config.yaml
d_model: 768
positions: "rope"
rope_base: 10000.0
qk_norm: false
init_std_qkv: 0.0279
beta2: 0.95
decay_fraction: 0.841
decay_shape: "linear"
batch_tokens: 131072
Each number is 128 + 24 x the weight over the matrix's rms, rounded and kept within 0 to 255. Layers, rows and columns count from 0.

# layer 6 attention query, 576x768, rms 0.0301, rows 402-410,466-474,530-538, columns 0-191
[[121 145 142 117  93  82 132 132 126 108 103 103  93 142 137 123 124 153 109 108 135 119 140  97 152  79 159  63 101 116 115 147 154 138 101 122 147 129 142 138 189 174 123 108  46 131 163  84 119  92 162 102 122 112 122 165 186 136 123  80 149 153 146 151 191 141 130 111 113 135 146  81 125 106 105 180 140 124 107  90 100 131 151 160 134 170  95 155  98 117 129 119 124 135 138 142 160 128 156 125 154 117 100 144 133 139 119 138 139 138 185 117 115 113  91  94  94  89 117 123 184 107  94  98 138 124 179 136  78 108 119 112  95 107 116 183 127 149  84 117  91 150 162 127 116 110 144 128  97 151 121 123 139 169 114 122 132 156 116 113 133 147 162 113 157 143 121 127  65 136 140  98 100 178  80  99 116 128 120 132 153  85 146 105 154 130 122 183 103  94 142 108]
 [190 141 101 177 116 131 144 175 148 128 162 125 171 124 134 129 113 124 127 112 119  85 139 128 127 137 147 138  81 109 127 115 123 150 128 129 167 128 139 141 122 139 147 152 133  73 117 141 140 121 119 100 149 140 126 119 163 106 143 109 153 139  87 147 130 128 169 127 138 118 153 129 144 123 134 110  98 131  96 186 160 129 136 116 133 130 151 139  91 130 129 116 155 152 140 151 100 143 138 129 145  86 140 168 116  96 116 134 126 160 131  91 140 122 120 142 122 147 176 119 162 137 135 136 116 127 121 109 153 129 118 143 180 158 147  92 116 120 155  98 105 104 126 121 126 120 136 125  90 136 124  98 100  69 129  96 101 150 129 136 128 147 130 144 110 126 169 115  99 128 144 120 117  98 156  89 122 124 125 127 131 142 123 119 115 114 129 130 129 108 154  76]
 [159 130 130 192 124 126 169 168 171  97 163 121  85 132 126 101  96 166 140 120  88 111 117 161 174 163 154 120 154 135 138 112 138 131 126 167 117  87  80 133  98 130 135 135 126 109 120 104 118 127 113 118 118 141  73 115 139 164 100 163 139  94  92  86 143 120 126 113 110 117 136 106 163 118 121 123 133 148 118 137 126 117 115 109 160 125 116 119  99 120 130 154 125 111 114 167 126 151 133 145 200 178 124 113 147 131 135 179 159 121 135 101 120 142 132 125 135 161 169 107 173 159 132 191 216 139  75 134 101 148 146 149 101 140 113 129 121 138 137 124  91 114 141 104  98 130 149 184 134 123 122 122 116 138 135 118 113 199  92 148  96 117  95 100 176  90 160 143 113 158 142 116 197 158 116 124 136 103 145 125 145 135 109 100 152 101  99 100 146 142 204 125]
 [110 136 172 133 106 113  98 152  56 149  84 114  90 140 137 129 130 130 151  96 147 137 124  90 176  88 143 106  62 130 127 122 124 125 155  83 113 147  96 141 146 135 156 122  98 118 157 110 155 125 114 161 104  93 126 138 154 160 151 109 163 101 133 126 175 125 142  93 136 165 129 100  97 102  85 204 145 144 111 112 102 127 122 130 135 131 133 112 107 163 106 164 146 133  80 137 125 104 161 106 140  98 118 155 131 131 142 121 150 129 143 112  97 148 141  86 105  59 139 128 176 110 153 141 145 135 135 142 100  81 146 128 116 144 109 140 110 145  92 140 113 154 130 156 130 130 170 123  86 115 148 159  99 135 175 171  87 190 135 165 143 151 162 108 131 195 154 129 122  74 119 135  99 165 141 110 129 133 145  90 129  98 130 142 123 176  56 170  86 126 136 123]
 [149 148 124 110 135 122 115 132 155 150 124 134 146  87 151 122 106 124 120  90  99 108 117 171 124 116 141 138  92 162 127  99 157 106 135  89 141 123 107 130 151 140 102 121 144  95 136 158 128 130 157 107 151 129 108 120 117  82 135 113 130  79 131 135 122 118 137 149 162 113 131 118 116 139  94 152 148 182  89 126 142 155 131 102 129 147 139 104 110 139 143 105 105 131 142 176 136 124 130 132 136 136 134 145  67 126 158 185 154 121 132 122 108 143 142 140 129 109 126 120 155  89 149 132 112 107 123 109 114 128 131 136 153 129 130 138 136 126 175 101 119 125 122 120  98 111  89 120 143 130 110 104  92  75 147 112 107 102 139 133 138 173 167 119 130 163  97 125  93  96 100 122  80  94 166 162 137 144 145 116 116  92 139 102 141 129 122 129 130 119 146 127]
 [155 110 168  94  88 156 237 135 128 166 146 128 101  84 119 135 160 117  98 130 113 104 121 152 149 133 120  91 121 126  88 115 127 133 134 124 206  68 114 124  97 120 147  89 122 123  97 126 148 147 116 129 122 108 139 122 127 133 176 148 122 111 125 123 107 183 135 140 153  97 131 156 117 147 118 120 138 169 109 130  97 116 128 162 144 110 137 128 103 157 163 128 119  97 141 121 139 147  91 113 152  90 115 139 115 109 136 113 116 100 125 103  87 120 139 152 117 133 126 142  84 145 132 104 124 107 127 118 116 145 116 117 119 139 170 143  71 131 207 140 124 137 143 140 133  82 113 117 114 117 100 124 101 119 114 127 162 105  95 128 143 143 166 127 154  96 152  99 114  97 166 157 148  59 156 134 117 101 115 145 167 185  65 175 134  92 155  79 150  88 167 117]
 [124 137 139 158 122 116 109 119 136 130 114 104 133 114 147 126 143 118 117 138 145  94 121 175 152 142 120 147 137 137 142 122 126 142 155 142 150 127 121 134 119 110 154 106 141 120 139 143 152  99  87 107 125 140 116 120 124 118 137 149 138  95 106 123 143  99 112 144 125 141 125 145 147 136  58 138  97 142 143 121 125 154  77 117 143 155 146 155 139  81 153 108 136 105  94 108 134 109 136 138 150 122 153 126 158 143 134 103 118 121 141 128 109 173 152  96 158 102 141 116 101 158 166 139 125 124 106 148 109 113 122  98  99 156 137 173 103 133 152 164 125 110 100 126 107 156  99 134 136 110 160 116  99 127 116 121 120 130 122 148 149 152 103  69 147 174 122 112 131  99 130 115 150 127 130 106 135 149 158  96 125 113 118 149 154 147  73  97 160 164 131 115]
 [107 121 141 139 103  85 134 111 177 152 100 114 119  96 136 130 145 144 150 150 114 119 132 178  71 121  89 110 115 132 111  89 146 115 104 122 116 101 165 123  69  94 117 121 100  91 127 133 109 148 157 128 115 101 166 137 127 119 135  62  63 168 161 129 171 131 113 154 123  91 150 132 102  84  84 135 139 132  88 143 119 125 117 166 127  72 138 120 115  80 181 120 123 110 145 104 130  91 105 168 142 103 114 159 100 147 151  95 138 140 165 128 139  97  62 130 131 164 139 114 142 140 143 132 133 117 135 137 123 141 113 141 155 120 128 130 123 131 172 149 160 134 151 120  85 135  98 142 112 111 168  76 116 131  91 108 153 101 141 122 124 122 170 109 159 132 126 149  68 126 116 112 131 111 152 149 111 121 107  95 139 132 134 127 133 157 126 108 145 106 140 112]
 [ 89 118 150 125 121 169 106 123 131  95 145 140 132 144 102 169 158 115  88 107 129 134 107 105 113  83 121 141 124 158 135 138  93 101 145 131 129 124 152 137 127 130 129 145  75 112 139 133 130  96 129 181 118 124 185 164  89 131 152 105  98 137 138 165 116 100 151 140 107 181  66 135 147 146 156 104 125  76 158 139 115 130 136 114 150 123 108 106 125 115 101 164 122 183  87 132 121 148 140 122 130 160 122  84 127 149 115 128 155 207 113 165 193 130 140 163 125 143 107 160 136  99 137 130 117 133 175 130 149 126 119 125 117 100 133  99 115  89  97 116 155 142 156 113 100 122 122 121 119 139 182  85 136 161 153 118 131 108 105 132  94 137 104 133  48 124 162 146 142 121 134 134  77 136 138 129  92 152  63 138 107 147 127 117 129 172 121 118 148 121  93 112]
 [128 126 118 154 118 140  95  85 127 136 140 120  89 132 161 140  90 132 128  86 133 127 117  69 121 120 129  62 116 113  97 121 151 165 133 128 135 138 130 144 168 143 129 132  50 153 148 106  93 122 137 107 156 130 105 121 115 178 184 124 141 102 103  97 164 173 152 104 126 151 109 102  84 132  85 169 180 159 100 149 126 125 118 187 168 184 152 163 136 153 117  63 101 107 137 152 112 151 136 154 145 118 117 123 158 114 118 139 120  75 210 148 119  94  99 111  89 128 133 162 141  87 144  70 144 175 144 138 121 100 144 104 105 110 123 139 145 111  85  97 103 155 144 119 138 106  98 100 126 147 149 110 124 138 132 109  94 124 145 151 127 160 142 133 205 123  95 157 117 162 112 111  97 161  98 127 128 145 112 118 143  88 124 137 149 108 135 134  83 136 116 135]
 [179 147 168  70 121 116 108 137 108  89 110 134 172  62 143 165 158  86 147 103 124 163 129 119 114 151 128 122  72 103 138 176  87 169 110 104 150 115 147 129 114 153 126 209 118 112 116 149 141 116  89 150  82 113 155 153 112 132 118 150 109 157 102 101 131 159 125 126 128 125 152  97 123 139 147 118 124 137 142 121 137 163 142 186 132 142 146 170  65 139 121 109 175 114 143 115 141 149 166 140 102 103 128 147  75 147 125 160 160 173 122 118 140 133  95 115  89 136 154 115 192 134 157 109 100 150 139 120 132 112 223  97 179  99 142 118 123  52 118 133 119 145 174 122 116  94 112 100 164 153 156 150 111 139 111 108  99 131 139 124  62 138  86 128 144 165 148 166 114 131 169 119 119  95 192  92 118 143  56  95 108 194 106 120 103 114 147 145 140  54 143  89]
 [134  92 161 187 108 127 153 143 113 121 111  99  97 161 119  95 159 145 176  74 149 137 126 130 149 105 154 162 162 181 174 137 161 141 141 146 130 101 104 150  97 148 174  89 120 122 128 103 110 121 168 172 132 113  90 156  85 123 111 131 116  89 125 103 107 119 134 122 130 146  90 100 137  58 137 129 113 116 101  90 133 162 128  77 137 126 121 166 144 146  96 153 140 119 101 189 141 134 133 127 181 140 135  97 144 156 111 141 128 104 141 143 135 103 110 106  72 131 135 112 169 170 156 139 171 122  88 140 114 130  98  89 134 146 136 161 146 180 141 160 113  93 142 156  43 171 146 159 146  87 133 101 152  74 147  93 162 177 110 178  76 151 124  80 150 154 146 135 150 158 101  58 179 125 122 171 141 159 126 158 116 105  97 125 140 186 125  91  50 145 159 130]
 [ 90 116 168 125  98 146 148 143  99 135 102  59 154 102 159 115 141 131 161  82 152 104  67  90 138  95 147 146 111 140 134 108 126 176 138  96  98 135 101 129 132  76 149 125  72  82 135 107 160  81 155 110 164  74 108 129  94  83 138 113 137 128 137 128 131 124 150 160 166 141 125 117 122 133 147 164 149 138  49 106 139 139 126 108 146 137 135 108  79 149 113 191 101 101  81 162 120 119 143  82 147  36  98 165 139  87 139 158 142 139 143 124 128 184 135 114  73 102 129 156 140 104 168 147 173 138 113 197 110  64 139  95 165 121  80 165  92  69 122 144  88 126 127 135 144 176 129 124 128  89  99 144 118 152 168 161  92 173  97 160 133 166 136  69 148 160 135 149 149  94 146 115 112 151 134 126 172 183 149 133 117 125 109  79  90 157 109 140 174 183 175 133]
 [126 158  64  55 155 128 142 124 101 133 172 151 153 108 149 127 157 146 129 154  54 105 130 154 115 162 148 165 146 126 158  93 132 113 120 141 146 159 104  83 139 111  83 168 156 136 136  92 140  87  90  73 176 163 112 126 171 112 154 127 134  63 168 143 118  69 177  97 169  65 176 137  80 166  85 169 135 142  99 138 146 155 152 157 114  88 137 122 124 116 114 145  96  93 173 114 125  84 133 141 129  95  98 127  45 154 125 151 145  88 148 129 127 103 119  78 138 138 141 141  98 130 169 165 105 126  96 151 119  96 223 159 167 149 129 122 131 106 166  92 133 148 105  87 110  77 170  86 165  80 156 102  87 130  86 110 118 135 158 119 152 134 173 189 108 219  91 166  88 156 155 174  57 143  81  84 176  80 122  92 120 107 108 136 143 138 109 128 151 129 132 107]
 [150 129 154  81 109 188 132 120 118 175 112 154 173 114 204 119 151 116 130 107  84 121  97 127 166 101 110 118 134 105 115 150 145 123 141 124 156 113 123 155 102 130 124 114 114 116 115 117 144 152 159  97 108 104 124 134 151 136 174 126 141  84  98 111  94 194 114 146 131 108 130 168  89 114 113 122 149 147 118  96 101  88 100 113 134 149 134 102  56 112 105 132 109  70 131 140  95 150 113 144  81  76 123  92 125  94 124 154 168 124 154 101  84 143  97 113 114 175 115  99 128 117 186 132 146 155  85 129 152 130 175 124 144 144 144 105  69 103 168 132 102  95 137 134 142 147 106 118 121 136  99  60 105 140  94 119 153 146 125 105 143 173 163 130 131 129 173 110 124 114 138 165 144 129 130 119 127 150 105 118 118 145  43 126  88 118 116  60 138 120 146  73]
 [108 113 106 103 105 137 151  99  55 124  80  98  75  72 124 126 200 132 105 145 179 134 117 146 136 115 116 143 145  98 115 106 134 103 118 155 116 154  92 126 105 120 104  54 140 153 145 164 145 121 100 101 100 144 148  93 111 184 174 144 147 116 156 130 141 108  85 162 130 141 137 130  89 114 117 129 174  92 119 113 109 146 110  88 111 119 132 192  96  79  99 167 139 163  63 119 156 156 120 170 174 118 134 172 142 158 148  77  99  95 174 141 157 184 143 108 150 142 117 106  80 114  81 100 106  84 136 136  75 140 120  88 156 115 121 175  90 143 122  96 144 169 132 161 108 105 113 116  85 159 173 115  84 164 122 125 120 158 134 121 106 120 149  72 100 193 126 109 129  98 169 139 133 146 139 127  94 161 122 118  41 130  86 165 108 171  67  93 150  99 118  99]
 [124  95  94 135  94  84 136 183 163 134  91  96 164 124 191  94 131 149 138  76 117 100 140 178  90 142 130  70 107 106  84  85 124 121 108 133 112 125 130  99 116 130 131 119 131 125 133 108 106 130 148 180 124 118 107 142 164  55 144  95  95 101 159 108 161 128 112 192 135 124 152 146 129  90 119 120  80 178  87 162 152 117 106 133 189  83  88 198 133 110 217 117 133 116 165 137 158 135 155 125 136 175 151 153  76 102 132  99 186 119 158  99 116  94 179  61 114 152 130 117 149 154 126 103 147 132 111  73 147 126 133 161 127 189 184 154  99 143 175  93 173 129 106 102  69 153 147 120 110  87 161 101 141 133  70  89 123 144 149 182 149 167 112 100 168  96 117 171  94 137 115  85 213 145 110 187 146 109 151 106 111 164 192 162 141 196 119  91 159 117 108 211]
 [ 96 189 142 183 119 144 130 167 167 146 119 107 165 153  78 124 132 107 111 148 131 101 154 144 151  75 115 172 168 174 160 181 126 143 158 130 123 169 189 106 137 117 144 147 148  72 127 145 102 133 128 174 113 100  99 123  75  64 117 148 104 167 121 116  72 130 112 135 138 146 106  98 139  89 114 125 149 101 213 127 150 184 161 120 190 108 104 124 102 138 131 130 141 133 113 166 148 130 168  73 130 155  83 108 124 212 148 119 124 204 110 151 154 149 135 123 127 108 117 163 201 104 113 152 112 129 132 109 148 121 139  88 146  94  84 110 116 160  58 194 140 168 147 129 119 117 101 140  86  92 129 171 148 120 132 102 153  71 125 138 108 121 115 142  70 147 150 108 131 128  80 127 145 124 166 138 107 135 164 156 102 115 194  71 146 160 138  65 135 141  73 157]
 [121 144 106 135 147  95 160 156 136 132 121 128 110 139 167 125  93 178  95 130 127 107 138 134 149  78 106 107  89 155  96 181 136 131 128 144 138 112 101  94 142 145 131 132 104 161 136 106 100 122 105 133 133 156 131 128 100 162 138  55 150 115 159 137 123 130 117  94 125 152 172  76 153  81  87 144  67 116 107  99 162 113 136 115 157 134 129 141 115 104 162 127 141 166 139 159 154 104 153 165 143 132 129 112 129 131 146 153 177  86 152 116 155  85 125 127 142 136  97 139  98 151 158 185 109 146 169 146 102 124 144 138 127  81 103 108 148 152  75 138  83  99 108 142  92 134 149 106 105 138 103 108 173 147  92 134 112 211 141  98 120 135 137 112 156 135  87 131  88 173 134 118 150 148  94  96 110 123  93 150 141  87 127  97 176 181  82 163  83 118 100 132]
 [127 109 150 178 127 110 138 123 130 176 155 117 110 118 146 133 107 129 116 137 123  78 119 110  90 114 135 131  91  99  97 123 143 136 113 123 177 107 135 129 123 137 138 115 147 136  93 169 131 119 129 167 108 133 123 131 114 109 128 137 116 142 111 131 153 175 186 123 134 140 129 119 119  99 126 120  87 122 172 169 151 139 121 119 136 109 128 165 114 121 159 123 162 106  99 135 126 144 127 132 124 102 126 138 125 114 163 127 123 118  99 135 124 124 116 138 123 143 132 149 165 128 156 120 138 143 138 108 173 177 132 174 142 151  93  98 128  99 125 142 132 147 142 129 165 137 150 120 115 128 124 106  95 130 116  71 145 138 146 117 107 134  98 120 126 128  93 154 106 149 107 113 144 132 152 112 174 113 134  79 172 121 142 135 114 114 119 120 166 134 130 150]
 [ 79 107 154 169 158 116 167 191 168 158 153 151 136 148 142 158  86 142 113 134 164 107 144 166 116 133 114 138 182 120  99 159 141 119 171 124 118  88 117 110  93 102 111 126 141 137 116 138 116 136 123 178  90 118 117 121 170 137 135 150 108 111 126  88 170 125 123 144  98 141 130 127 127 123 102 128 124 108 108 116 128 120 102 116  96 163 142 120 142  93 158 144 180 137 114 136 125 125 146 122 132 162 105 148 124 144 134 140 166 166 127 126 131 173 108 152 113 158 118 170 184 128 105 104 137 118 158  79 119 102 144 102 129 149 106 141 147 113 155 115 141 124 106 131  90 113 217 148 121 113 150 158 116 107 165 114 104 162 124 161 116 112 108 141 166  90 153  85 135 143 155 166 119 143 102 141 140 150 143 154 152 163 135 140  99 121 122 123 152  93 188 177]
 [115 107 121 133 163 102 112 172 135  68  97 139 105 144 132 105  98 184 109  85 134 151 111 134 150  84 106  98 124 157 147 138 143 150 153 135  92  66  72 126 152  99 104 150 128 138 117  99 176 119  81 169 151 116  88  76 111 135 119  83 116 120 153 150 134 122 104 123  61 121 120 127 129  85  96 152 110 133 118 116 125  85 167 134 138  84 102  88  76 134 110 184 136 145 130 142 114 112 169 125 150  94 127 122 147 157 113 176 149 119 148 131  91 138 128 108 130  81 127 148 118 121 122 140 107 170 187 146  94 110 137  90 118 104  76 150 129 139  91 121 120 126 136 129  87 123 143 124 111 137 128 124 185 129 126 192  84 223 135 116 181 109 153 156 103 161 142  98 129 140 145 108  86 150  68  80 136 125 104 145 148 127 146  96 167 176  82 164 147 156 105 144]
 [144 116 140 113 137 118  91 107 117 111 175 132 118 113 147 115 162 161 135 155  84 132 153 135 122 132 121 118  91 129 135  94 155 119  66 117 129 140 153 105 136 128 110 113 107 103 139 130 141  97 143 126 141 117 114 121 116 124 111 139 106 124 114 143  74 120 127 120 146 129 141 146 116 102 116 117 147 137 119 141 131 134 177 113 152 143 140 149 121 120 143 121 125 114 153 136 167 123 119 107 129 126  92 121  88 139 113 122 150  61 155 113 147 135 118 132 154 139  89  96 124 139 130 151 112 114 105 124 126 129 152 141 143 150 117 144 134 137 154 103 155 133 123  99 140 135 114 102 118 151  98 117 110 133 129 139 178 155 166 154  92 114 134 115 146 149 151 138 130 188 135 121 115 115 121  90 112  98 125 115 138 122 119 103 155 125 111 118 142 140 113 138]
 [135 126 127  86 127 159 107  99 122 159 156 102 103  86 136 151 168  82 127 140 154 132 104 145  77 105 121  91 133 110  59 132 129 126 141 126 150 139 165 145  66 120 133 128 142 151 111 144 108 145  70 118 126  86 125 119 175 136 144 124  90 121 110 122 144 146 118 166 155 148 123 163  93 148 131  98 161 117 117 165 140 162  94 153 138 122 122  81 155 107 115 127 140  83 126 159 121 111  96 124  87  91  79 133 105 117 129  95  93 116 139 125 148 148 112 128 162 150 133 141 161 120  98  83 113  91 120  80 158 159 136 108 130 133 134 104  97 140 150 149 146 115 148 113 125 112 108 132 162  94 150 110 112  93 137  82 147 117 107 145 158 124 153 119 164  99 123 102 136 144 129 149 130  94 113 136 169 149 115 124 127 146  96 164  91 114 123 104 130 129 145 160]
 [126 101 160 131 158 123 125 141 174 159 145 113 114 156 163 120 145 119 124 152 115 135 150 181 119 116 114 122 120 120 110 130 111 117 155 135 116 162 147 145 121 107 142  94 161 153  93 119 131 109  75 147 104  95 115  96 137 129 135 129 113 136 147 129 151 117 125 171 146  98 139 130 123 129  89 153 100 163 132 132 106 158 128 122 118 138 156 134 124 101 171 139 141 132 109 129 112 139 136 140 155 132 101 127 122 151 147  98 112  98 134 141 115 106 171 127 102 168 135 145 148 128 128 125 147 125 122  95 158 129 107 129 102 142 147 129 135  99 153 107 154 136  84 137 184 156 130 101 114 158 181 106 130 134 135 130 137 102 147 129 162 125 135 146 170 158 119 108 118 130  91 180 110 158 117 139 119 106 137 139 108 141 135 105 116 136 111 119 137 174 138 131]
 [ 98 151 136 119  97 111 110  85 116 118 155 127 148 134 143 158 146 144 154 160 125 110 122 129 108  85 166 135  96  97 103 141 131 116  65 146 134 133 168 140 135 110 136 150 110  95 105  90 110 126 140 119 161 128 115 191 138 141 151 137 122 113 161 133  95  87 117 172 130 120 128 142 124 119  91  97 130 121 144 137 120 137 157 131 135 140 111 165 137 129 152 133 126 134 117 116 146 136 107 111 128  78 110 119 107 125 125 127 123 121 133 120 128  98  90 105 182 114 113 118 128 123 143 144 132 142 108 165 136 150 149 146 186 139 153 143  74 180 128 152 124 146 156 115 123 136 104 146 145 125 130 146 134 110 118 136 164 157 116 172 160 113 129 112 137  99 135 155 102 134  98 104 142 129 137  98 109 122 105 126 133 120 117 134 137 135  77 101  99 131  94 129]
 [135 143 123 121 112 152 169 124 132 112 159 148 150 115  96 139 158 101 129 114 114 120 129 137 115 108 147 169 115 144 117  96 157 138 108 122 124 103 132 128 128 109 145 166 101  59 132 130 141 122 155 128 100 126 131 144 108 149 126 134 131 137 104 121 103 138 150 104 140 138 121 146 104 119 147 102 187 154 137 125 102 129 149  58 138 113 110 127 134 129  82 177 115 157 156 150 148 113 142 112 140 113 132 151 163 124 129 123 164 165 169 173 138 138 115 157 107  94  80 125 143 115 111 146  89 116 143 104 110 149 100 140 130 122 127 129 130 109 130 137 168 146 149 130  97 127 107  92 113 113 180 119 117  85 132 126  88 113 124 132 103 114 132 137  81 139 141 151 104 139 100 150  67  70 119 140 130 122 141 145 109 170 122 137 148 134 140  84 155 129 104 128]]
# layer 6 attention key, 192x768, rms 0.0294, rows 146-154, columns 0-191
[[114 157 109 149 131 140 104 125 161 101 135 144 116 154 159 147  89 136 141 136 115 119 116 104 139 149 109 108 120 131 118 162 133 134 135 131 103  77 110 100 126 163 101 159 113 150 155 113  99 114 130 149 111 144  92 125 128 160 102 120 142 137 108 126 125 141 138 130 121 150 155 118 139 127 148 150 112 138  93 137 161 114 112 152 118 143 134 134 148 128 111  98 117 148 128 148 109 146 156 181 155 138 110 128 143 105 131 145 135  85 165  86 168 139 114 141 104 169 132 122 117 109 145 126 125 151 109 116 137  92 152 132 122  99 122 127  92 105 124  76 126 101 104 125 132 138 133 134 124 152 129  94 135 176 138 141 142 141 150 177 147 141 122 159 202 144 130 163 143 121 157 144 126 151 112 138 138 163 122 122 141 104 137 145 143 143 106 152 130 108 147 167]
 [148 112 174 104 140  94 114 121 154 103 118 139 135  70 100 143 140  83 126  94  84 113 121 106 127 114 120 110 104 121 109 125 102 126 122 111 165 126 146 109 113 141 117 180  81 112 140 148 129 129 106 125 137 129 164 108 161 125 108 139 128 130 129 134 111 143 111 149 133 130 141 108 102 135  86 148 130 137 102 122 141 154 127 127 197 142 141 150 117 127 115 125 156 102 121 100  94 152 167 131  94 144 141 173 111 102 124 149 122 155 138 144 126 114 103 127 100 132 192 111 148 132 152 119 100 134 116 100 106 119 158 120 153 106 129 115 134  91 119 118  82 146 153 131 131 115 168 112 133 111 153 134 106 123 165 122  65 160  92 125 101 159 139 122 137 135 124 138  88 129 152  96 105 117 156  87 160 149  95 102 122 141  81  82 141 102 137 139 147 104 119 106]
 [168  92 148 169 110  93 149 152  89 135 116 127 137 165  82 122 152 108 115 116 128 133 153 120 158 160 104 157 106 183 140 171 160 137 128 114 110 127 131 162  89 144 114 132 136 119 114 130 137 137 123 155 129  79 116 166  78 114 109 214 114 125 111 137 120 120 117 101 143 110  76 145 176  71 143 127  96  91  75 131 150 155 197 101 127 118 113 164 101 172 149 144 146 118 134 171 103 120 124 147 164 141 114 138 160 152 114 106 168 115 132 134 174 115 147 102 125 141 136 142 165 140 130 139 129 155  67 156 155  65 109 150  97 130 100 165 141 159 139 184 121 146 125 130 105 150 133 130 120 117 137 134 176 101 149 117 129 136  94 173  97  85 123 112 169 117 174 111 150 153 141 130 158 122 106 173 140 152 125 126 153  98  93 115 156 145 147 137 156 150 105 171]
 [129 174 126 105 138 138 146 110 121 130 101  98 160 119 139 146 112 128 130 141 118 163  94 120 157  97 126 152 126 122 119 142 144 111 125 120 132 128 101  87 131 113 117 148 115  84 124 118 135 158 136 150 116  88 123 107 114 135 126 102 118 137 141 138 131 122 151 127 172 139 130 129 137 119 153 132 135 110  99  72 127 107 133 110 128 114 158  69  91 132 102 176 117 118 116 155 138 121 114 116 148 109 123 106 152 124 134 121 200 154  99 137 144 157  99 139 151 102  87 135 148 128 143 156 135 145 138 147 123 122 148 128 149 133  84 133 130 127 135 169 108 106 136 102 160 150 139 121 144 123 127 129 132 135 148 159 114 128 129 115 119 122 117 103 110 122 134 105 105 120 162 153 127 140 110 121 137 150 122 135 126 151 134 100 142 145 104 142 167 167 134 109]
 [133 146  92 103 162 171 154 145  94 134 162 155 129 104 137 122 121 148 139 118  92 123 127 169 117 144 125 137 120 148 173 100 132 153 121 130 139  99  68 102 126 130  77 137  81 188 152 103 160  94 107 108 141 163  73 144 159 124 149  87 179 128 149 154 155  68 163 122 115 126 135 124 111 174 111 151 133 117  87 145 118 148  91 142 117  93 105 108 160  79  92 130  80 119 132 134  93 120 136 158 120  94  94 120  94 134 139 167 145  72 156 155 113 114 142 117 125 140 146  92 124 133 165 153 142 144 119 122  94 105 174 132 187 141 128 122 121  69 158  80 133 110  96 108 135 130 148 125 167  80 108 123 109 143  90 124 126 148 159 130 139 115 141 186 151 183 122 138 104 107 137 164  90 124  61  88 145 111  95 131 144  90 137 142 117 145  98 100 140 160  88 104]
 [130 119 154 116 149 161 117 135 129 143 128 131 167 130 155 107 129 127 126 141 121 118 167 130 147 113 114 146 134 110 145 139 110 133 133 123 153 139 136 173 112 123 174 135 109 104 136 145 155 113 140 135 140 105 119 131 158 130 144 142 123  79 127 149 143 184 110 155 101 127 154 156  90 119  81 118 130 121 112 124 123  97 136 131 133 106  78 104 102 101 131 157 138 105 134 113  94 135 123 110 117 115  60 137 127 109 137 135 121 132 131 128 120 133  94 130 104 155 135 148 144 110 185 154 160 143 135 124 127 125 157 123 146 126 131 147 109 103 119 110  97 146 128 123 151 125 111 141 123 146 134 103 106 152 120 127 141 128 106 156 122 154 159 149 163 124 154 144 134 158 160 152 120 139 155 126 143 157 101 125  85 110  96 141 107 123 114  66 130 113 115 130]
 [ 85 152 146 164 134 158 154 122  84 116 102 127  70 127 135 116 157 105 108 148 200 132 108 165 156 172 145 165 153 144  86  94 152 118 106 143 102 121 124 139 120 101 115 107 128 171 154 160 122 111 101 115  89 122 130  92 108 205 128 161 128 108 146 155 114  91 106 182 122 135 133 125 141 128  92  93 117 127 146 129 161 127 127  94 112 139  80 155 160  86 139 160 140 162  82 132 132 147 135 155 187 129 133 148 149 159 143  78 140  97 178 159 184 165 173  92 109 126 120 100  91 165  94  88  99 114 145 156 104 158  83  65 137 127 105 212  91 164 140 135 137 165 161 157  99  84 107 114  96 159 140 152 128 147 136 154  98 153 119 168 114 131  96  86 151 154 105 112 139 100 160 120  78 145 163  71  48 136 119 152  98 120 115 136  92 145  85  79 175  87 130 141]
 [127  78  94 155  93  71 144 167 169 129  99 105 135 121 148 110 158 151 107  99 121 122 156 176 118 142 123  51 123 171  97 103 120 145 155 111 108 106 116  73 114 121 167 109 154 151 170 115 136  95 180 141 115 122 110 121 179  70 156  68 123 108 165 105 190 135 135 148 152  99 117 133 118  92 143 129 150 159 103 152 144 133 158 127 169  83  32 169 138 109 159 121 123 134 137 120 150 133 145 122 142 114 180 141  90  84 131 143 120 116 146 120  91  92 169  58 131 142 126 106 132 210  87 135 135 115 150  70 133 116 113 126 153 178 139 168 136 122 160 102 169 133 140  87  90 150 133 128 117 103 182 127 118 103  76 117 116 120 143 176 136 210 104  83 135 116 117 171  95 141 129 124 153 173  79 182 129 110 131 107 119 144 184 141 153 166  85  88 171 136 115 172]
 [ 99 119  88 154 130 154 137 109 103  92  97  95 184 131  80 130 119 131 120  83 136 111 130 158 153  58 122 138 149 153 180 177 119 177  87  90 123 168 159 107 143 159 131 123 102  46  95 139 124 120 134 119 131  81 113 154 119  87 152 118  84 150 136  68 102 113 109 111 138 149 101 102 140 112 155 150 134  89 168 112 120 183 121 120 186 121 131 142  95 122 107 149 134 145 125 153 151 122 172  83 157 136 104 127 139 177 128 125 148 185 157 177 124 134 112 139 124 127 129 109 214 114 104 157 114 127 141 128 135 128 151  98 161  99 112 120 178 154  68 142 119 152 149 123 104 112 153 147 102  70 100 137 128 136 123  82 191  92 156 108 126  96  96  95 102 175 130 130  89 107 109 139 126 113 149 127 110 127 123 149 117 144 194  80 145 178 148 113  84 128  51 109]]